{
  "n_layer": 13,
  "d_model": 512,
  "n_head": 8,
  "n_kv_head": 8,
  "head_dim": 64,
  "d_mlp": 2048,
  "vocab_size": 8192,
  "activation": "silu",
  "norm": "layernorm",
  "norm_place": "pre",
  "norm_eps": 1e-05,
  "positions": "learned",
  "qk_norm": false,
  "attn_scale": 0.125,
  "bias": "all",
  "tie_embeddings": true,
  "parallel_block": false,
  "init": "normal",
  "init_std_qkv": 0.0241,
  "init_std_o": 0.00473,
  "init_std_up": 0.0241,
  "init_std_down": 0.00236,
  "init_out_by_depth": true,
  "init_mimetic": 0.5,
  "optimizer": "muon_variant",
  "lr": 0.0163,
  "beta1": 0.93,
  "weight_decay": 0.013,
  "lr_head": 0.00777,
  "grad_clip": 1.0,
  "warmup_steps": 200,
  "schedule": "wsd",
  "decay_fraction": 0.816,
  "decay_shape": "pow",
  "final_lr_fraction": 0.1,
  "batch_tokens": 131072,
  "seq_len": 512,
  "doc_mask": true,
  "train_tokens": 663200000,
  "steps": 5060,
  "dataset": "wikipedia_en"
}
Each number is 500 + 25 x the weight over its row's rms, rounded and kept within 0 to 999. Layers, rows and columns count from 0. Numbers have three digits each. The size before them is the row's rms in percent of the matrix's.

# layer 5 MLP down, 512x2048, rms 0.0667, rows 322-347, columns 768-1023
097:466526509495527494466496529446532515497515470493497486532536511518523493457464464475585496468487486513547487482534503501504492492484500496487448489528519503513502514548518529518572526513556492522468463510506437475496509536510526507511445520483493464476488520548521501482515530485531492515486494518540483517496467482457540512511495527498488501532504547513501506527505489473495516462506509494527469494505508485520470483486497514528506492485453521535496529508533488508529500551546502506469539521508510472528474490495522458514515480509439538537499500491478496496463517473506499471499538490488448491490482486461525467459499485471509489526507457476494535552452502484515489466527465529502496503502484462536502482518525506506485510493420488467492516479543528500474480506503518
106:513497470498458504472484492468548492464452511519502467529476449511504480505552461462497516518459493513451509435504519546488472518479479497528487509543431497474521494525460492522477483533522517480492523467552524513500501513497474481510516487530490526480487490504496455493500486512490491497463446501473502477503485495492526514505501523491452534510518529500498498485474488486520490532484485477499470497499487528519513508475524489501458525480532521534462479482510515475498430515493532495463471517502528507504472491504479500511489502472493484519466545564496472520501470514499524467530554544493503499511496479449506542484478540501517524519504512487537499523463499515536498493463536536519502530498451511503523544508517478504492505532495484449494514520503490483522508482499515
097:473562489441492488503484490504502499505495492547473445498548514529522490490496466501484517476527516544507498501443491556522534512542485512539531498440490530569492501529471485479470512466512535463519512516523536500516495472504547512487482501512489463461477529485510529485518525508517446516477506479522468492491507522473486441546504480515560531461535514502496467502520537513503532491494530476534456511524472463497458515483495507483493500554528512514513487502545493469538524472522491483518472497498469466523525456518508513460479478509530538490476509489486461487550541477475504486517495512494495473508491466497473513540514490482453488547510506517490531486490483480487483492494460464487475504512515502469501490506493483519535460518465485529510507528520505490482480497497448
101:516512510509488482478529539473509526478514491498494539486504485489502543502546480484467485520450523502554477514510468484483493517502528495522493490477472477520501526477504528488488501478522498491542480495516492505527514511499475512503506524454564531475502533499490506511509493502499495527506524516454534483492472491476500511495450464491497518556493571469484513484454491484489508519494489486485483547458452512492532502477449509427509485507510482455489512530465442450520468515520515476518487503465449520487467497544493531509499508516458457522521468494443484530504493533530492520465495414504507510503483462527518490501444472496529493523526502459493493527528505472465463492505456478503479499468489495485536510495504437470500515487487488474501514507505482509480539474496459
105:442505520486561503519470493505494514466497508504495497536492502505510516525451542452483499439487500515481490536544515530495508527478491498483509565495511496515481485449519486488531469505510477503458573562502544495506445515505503522511496506494491492540496496477494512459474538536532521534514505490528508491500434506486538510483491510495517535482481504518497479485481508477499498442460503493475545462533547510438453494497501508528530502515503527492542490502520509447507526510529483495515483487508476525450495512508457514520494487479492449518494465481519449462442529481495470446510487481441462550471529518482465514481537495527480486450503519436547496521478487527520472495557466454510498492494521476487498474509484487499546496497444496496530477492476527558516503512455514
101:467532510520484463474501457512551525492541520553505547507529472524511542482494500518517543510469544515490495509498454516515507533535528530471492489512476490538501503503502471474470513512488494504526521456518464535548504478511470500455536518489503470438512486538534504486493529467545504516497502507547539478520521502479519547508514461514526527532491531512497479477494516527527520485466500536531508505520528498464521477507476510561541507514480511527556475519412515504480508545524504514455507500493483514533501543462501503508508500539531516524525531470528475502498532526464503500437486499517548471481518511525534494495490459493466494470491450506489498501471513513520534499489519549510507500503508528551466471493514453524515526563476497522504493514492502529522531483507517
099:528519534516518488510505474535481522490518462499493509485498490496457528525505467500535509498494525517502453505498499510481511537497580507508527495482490517524463495512510446450481487476530497460468521446475499484488481463495452506517442468529454516453510547439495470511528468442509505507517521537524524520497532514469486478459529584461512529556492484526487531491499478543489473503481535515506480538480502496527467491503488445453496518518466513513481535498512529505505541499522477525511499511533446491563470504578498511524500521460532466465522465520461487520470509514496481544474518481517474508512517482507510493544490502478500521450493532461483444502496470497511523550491467493450516502508487491535471495488478481463527513457495499510485463517473491497484470527489486
100:491509480543496513471452492515516500499456431499533503535533517502504470483470463444490518472514507490475499542489495509516498443465520509532500520507506480498527540491474521518466519501498534523501467496479506489527476475508472514492524519499536487500492498496483481466507474517554538482482529538463483528513523489493491509452542465492523431501537488476512504491472461519500522494506488472497506461522482534494542498482483512452482486574495543524502480505505529481482482454468476492515487459495550529496501490509561510481552550460508482463506464486510453486455487505553516491505489541540526518538514447493521494488467473431516558461573497505481505519507500473469493469490553487501527478497511497482486480497472509513548520513431512514438481497483509500501467502484497
096:537503476510467510497522539520537505481459519512493500485558497488486515496480492476464494484510531494513482481506440521455505487486503496494468499533488480515496528492491481466491502558466498519515506537505501501489475485513534500504502562513500531526512475489510496469495508473490492497538455508492516512513519488496519478497469473525499522495489449521520554482444471465469479472447514489481485541496502513490509477497501507523481507485488485546469477529483507499490510463468523508520487534528524510472489518487543526502499531482545506542493439518507461500523462508474495496536500478500513518516479507545467450501507517491481505498476493491528466488501505490510491522520515534538516506537485486465502474494488496471515517490479492509514499473534520510485538466522500
101:517482487459473570512472465529499501486508490517482494535503466500511552488482492502522507504517468513553509515482520556471523482515493491491540467486504481534490499464481503488495505451529498473521455496508480481518447515519502476508471485509509500536496526521514497506480516570517533548493505550495486509489518503479512477504511508505445510494467560499517516510473507466529512531531476517524467518536507477464471484534501530513476509488476565469538499507498533477488528486528472570481489513474481534501470526496456492485515450466467485537527487507525449527512513473526473495503473458450471526523459495467490486485515497513495534499485494508541504456505509532498494498485481499494525511492492498467507553486475499484523474515511481445509506486447482549474467508478489
108:530510509448544473504479525516507493462466481499489508543498483504483522507547462490493526493517486477494515491438513526513490494478447524481525513498477514496476503523518537449496482468464506480506516512511501548470519502474528484486496500516533464533501468558497529571504523490490463476505522499533471469477507499524518502501512464500523527460510534502488460554476520505496476491514517495504487512502512462482474508498475498521488528539483462537431508486470496523516547468556506490497508516486523506512514483499474484527495538466471506581473475516519497511504483539507491495459492557556506522507521495514551505533521508545460497503504502470437539517496492478495474502469515467452555508508497521517502535497487526538537519439515518485511501508502535501528491512505545
100:517483537436447541497522499489495474470456486501489533525445453528487483506508514519496491504485501498485459525520490561530501473474501465489564510504497408504499496491551467507500513491443527492487519494473482500501503482489484489477524493476501474481500519498505508492508525492491502509493490484529481517501541514524514469523447532506481478488512516486490503512507553542504477464518515523511500517475467482483525497500505493473480503478469562464506454468533472519485522462517461518480498486543499515520509496477547491527522467477473508549458497498527451479485482486512462524517549515481498498521467520516432486502511531525496473499514524513497484551501474481508513530477533459546513506512488501510506479481531496500491488495506462537487498506500518492521517508496494
100:464523512509470540509515482490491477460456514491507500571480503491533467519494429506479543494474454496500536469460483510516469507551483473523471476567459489484522488475488521474473486500504508491505504492518459498520487456524495460539468507484547474519486561528502511496504523453452490448521515495537457501502494513525487448524487507505541529484491450506506485500528466496514523475483497492514509522501495529507532497475517525527491497502475541528501516492518502500514491467394498479500476502515518507455507499554515491528513512510481457515500516487496494499493491468484509552523482518496518495494488493517473526491468508479474532511484496490471466508528490524517528497511500541488529554507522491507504508513536509470516464499445533524481572531495510524535515474510485
100:471444503494532496474503440458520513529537524501484512538483533516502489522508506508457512511523514536500555501510507461476502519512517518523507528503466490485521491480501525523509496502480505490519489502497451514517538475525472509529530496534526512461513481481500488513486480530432517478503516510482513477480509514484463486496517544485533537487485507498512498504488534517523503489548511484514454478488521482527522505507514487524480474503532478492491495468524494510466464476473499519471494500510467487521490483550492504473504513494524509502502537520537512516552496490504490482498512474514475498519483507522574470524472503485518496481516501480481515508511479544505512507442486525507453496520499496541518451496476487507465494499503516491460530549509499474467514454550517
101:471481502493481489491540522492483505501510498490500479490506488518475484489497473466500476496461496518494528556489516501518489518514511509492468556490460505465473526524510492491492490519504513493464526522474499507476522551520501470496469475464511502535502475534470477452485504483458490462484438447457523456511505489528529493467450534497493487526468510474521497477500476494462505523502536513465481486453484509456483481517478463522518478473491499521536491489496480497509486503511500534468447468479450468497504489433437508496498488459482529508495531501476530471519507506486476497526489507497469525464470496495458515439450506482520497500497498507487493515509473514456506506492527517488499479474435492494507493526544507474488497529470538501474528513501515499491468511462478
097:487502505530520526523466468449523481495536485512549460522539528512537485409526469517517497486482519507489494465479503514517501483498514504496543486514548503472510497478525541546490527525503508500535555455474496480561507475508494506486542503509513516479494495436498538500482547523453515486502464469477506510509488521476515527491547525492486496495556503497500544507550500508515509455468477511445486493508506515521504498507501481489502500502496472484500494444463491419530572552484520491494513509485476478559504457527468502496496499532547503488485518503491498527515505498496494490506509480478524491496524500467463520514481483503472559469520539435504472517494494492512500482474451497544499503462501476533511479490527494509482490485527553520497497485466565538498514487505476
101:514483520518483519515512497465517495482512524497497500524514499527484497500529541527455532502493505487473500530520521486455494497485447512515491497519536535459511497481492514533516490511540502494554517498490515435506456528506480494534468544491509474495486499462482533521549495498530506469524494503442475497484507485520518549454495502489501540507477501542494503513481468498499502491513476498507511517531474510478485512495500508467487502529544517511486541493542503478479527499527473452498507449504495458501494474503516465518494464518478525518484494529492473522497486477522474487462476498503539504538475522503510498523481503518518490474458467541520468519463491528525459502518487495452498507536513487532470462507463520460482548541520481506494485469482501439509521523502491
102:528470495524481488533496509545467508510577471434519557509471501492496515509572534485483493484523506468458555486507518524504492494513536472507507480487472518489502477453464543494472498480542503487502488505494484531527516481498544480476472460490476506513518494473510549541506518497449521577523480492521499485486511488500497509502504503502455482515477469536476486537496526514557512473485486518474497450510463529534527475529462522481523482529466483490497485516464521480430468490524507507484519528474511508515491502530476512492490508528499470492495493499534517495475509542516491458493497495529507531510488438506502526507482491483511476499535494498486496482478489500489501516524506508524552493510514536497489496485525495466509511527522535461505501473525492470466473483532462
100:449502515541463508525502461501478476508526514490441479503508475498522521539515473506506504505436498515492502471487513526491508459535517518499501529491494494508501453460490515452485519519551474517511482478478518469499521492501483494474513436482562497479498545454527538511496500483488496487464546499482467483494476523466476517511451490531444491538548475505496522502532496512492475494488473516487501485503502500494517501475498533517466482505524469524550516479494490513479485500486501471521480489513498528531496522515498484501488508503511516477523497526484512533496486515495465570462522470463469475469508524515473515505477493491493506503516461427498456518500520520532500525516506495510496519493530507472478544511511542495511533491525481498519472519490517483548505532505488
099:515473475527519456490493497531480494507498471508503515559504484501493522465479517512516507513539497480548509517572488517493503478498483548479506498507516525544486524472502476482477495552491468488521497513508456515531500427503445500531533494523484508511514454530463527502496496489497524516470588481539469533507511496501520479541489494525512455474523510493503484468534526477494514467508506530471496489538553519517471481487511468531440523482478500529497485475472459477466514461522505468498497515476504461506491493539510466503508494523530542474487511506527493508506507523501496505507478518543484497496473495494491498529558523527500473534500527500515541526467516510515449471529521503532484516539527480465549520503484481507541467522519477450497494465516464411496500500500459
100:522537520540502480478496523533487505499528512527472493500517525500510538525503506509502506501548497507492469532489477501441488456465457496483512466522515488477503488480538515540486497492471475460489491521466530488517512473501523505502521511524455505512472507548508460557527549528567491488497540488472548509495519521526490513512527474514496514503500564470510508509468526500500510492543465531512572491516486479492486518474457506507516522502518507486504485476482530515453486495496509468502525547510494500479488518509479513458488516499534486478509497503509503520451500512493521460534495473484541524503501520490521505465518541520510523515486489527533487521513515523484513493499517489528475487460514534537512485505495512483510519544534517508501526516488455575523508505519473
121:488491564515500512539505491441520472490536518484496495466509519476521467472471494510515521538468472507514483488485529418495498445503438492502502463473472506472484466471484492534479478451513472532495488485516545498474501472513477483485495509502511507508499504455492511544501507413485490468512468526430510490484456508511482511465518485531494525517518509486508499494493475515508517508476452445499465488441474520534479513505492468470476499489494452528526524472524510528477487521502484499517417481511520525493491476445490491501530490504481486511506486511475522498504509509518489477473480417482471526522517518506525461479464494450492479468530465505496501512489494492497500518511564534476512503534534539485527488489478529519522541427523469452488528483502471457500515531483482
101:498462482528557538455472464501474510509518497495492468487475519466532485518498524469526499511455460536448501539513468520522489528502482528548509443498493482539506494511473479517508498476558520525505475516475479446505518504506514503483526544489449503463492485462472501501506497474507527467518521514455530513466509468456475548491504445516477495496497475515512498513534481530502492490475542515511454493499498471468498495514500489480498470520513505503536531476448521517533493467453485560534464519482507493483500505514499460486489448487484521511500477503493454522511504442475480493497500532501480499477510505528512518489483487424506516537540500519490493545515493524516479515516507500503488463507543529479532513489434476517506494476529503483500432512517515537490507463557487
100:495519518506530502465488477493503462475497454487473505480542507519470495506517471509463494501484464490456481516541495535494493510503522526477478489479520497494500480488536519469527477465494439492506459499496513478550490531500459508510496491506496542518501518538477494484498521544514557521508479530514482510501497498487507487503520488482486501524442508479493498513495487523493494509481482479482512502486468510512517509492475531477519511521492494510464456508439502472535518498512507503509450546529448542533504456514498510503521486514493532529510481538501519488480517510469513561503526596479517490521501487531509514497532515431485473489518499494497515463487506468539483515483528490502545512526508514539486528497451542512539492508511511472503513494518545512518494513507531
100:489491505503543521493520453534531494489499484472519520517510472511489538559462543504513510521501503544514549508511541512514499482500451490505512463523509510478455482470487517469481501496478498472536498512543465514531556485497440518522508542458476489512486462489488480508492511504488492540518517487486484496515489513513509519523525516497510462520520462475496525474474522526486510513493517532498508497444450477480504510555485520505523500515523529490541501470524504520476461474519503503520529521564534533492497476488516521493479537478485502506486492484553522508460546469532511492512496483494499497494511530469529499508472489530510512446512469522517476497526523482504502509508480469487547532488510492519526552478447499518517524501504497537502493496542494539513501522493503
102:507495530474537472497514494521493499550510532542520544523497499522515537461548545493509505489523495497543563533524540507504523542479543508528519490475490496504522517509534522510537508506526543534532479483483510506484525540493507476472443480539537501496500493510495497479508459537506511494455428529537526488486549514426529480511504493509539498453520542486512510492485519486462480483561502495465482439474496492460488515491483464489497518492535496507486481495495512496465518523518518513541504490533522516509542474509485526476501520480509453474483485490497480488507514479492521475510502530502468531496477518551531518520493500534503484518520496505493463506500501526486518484502536444518468519471447489498497492509502522509480510472504469518542468521447492512492487499504463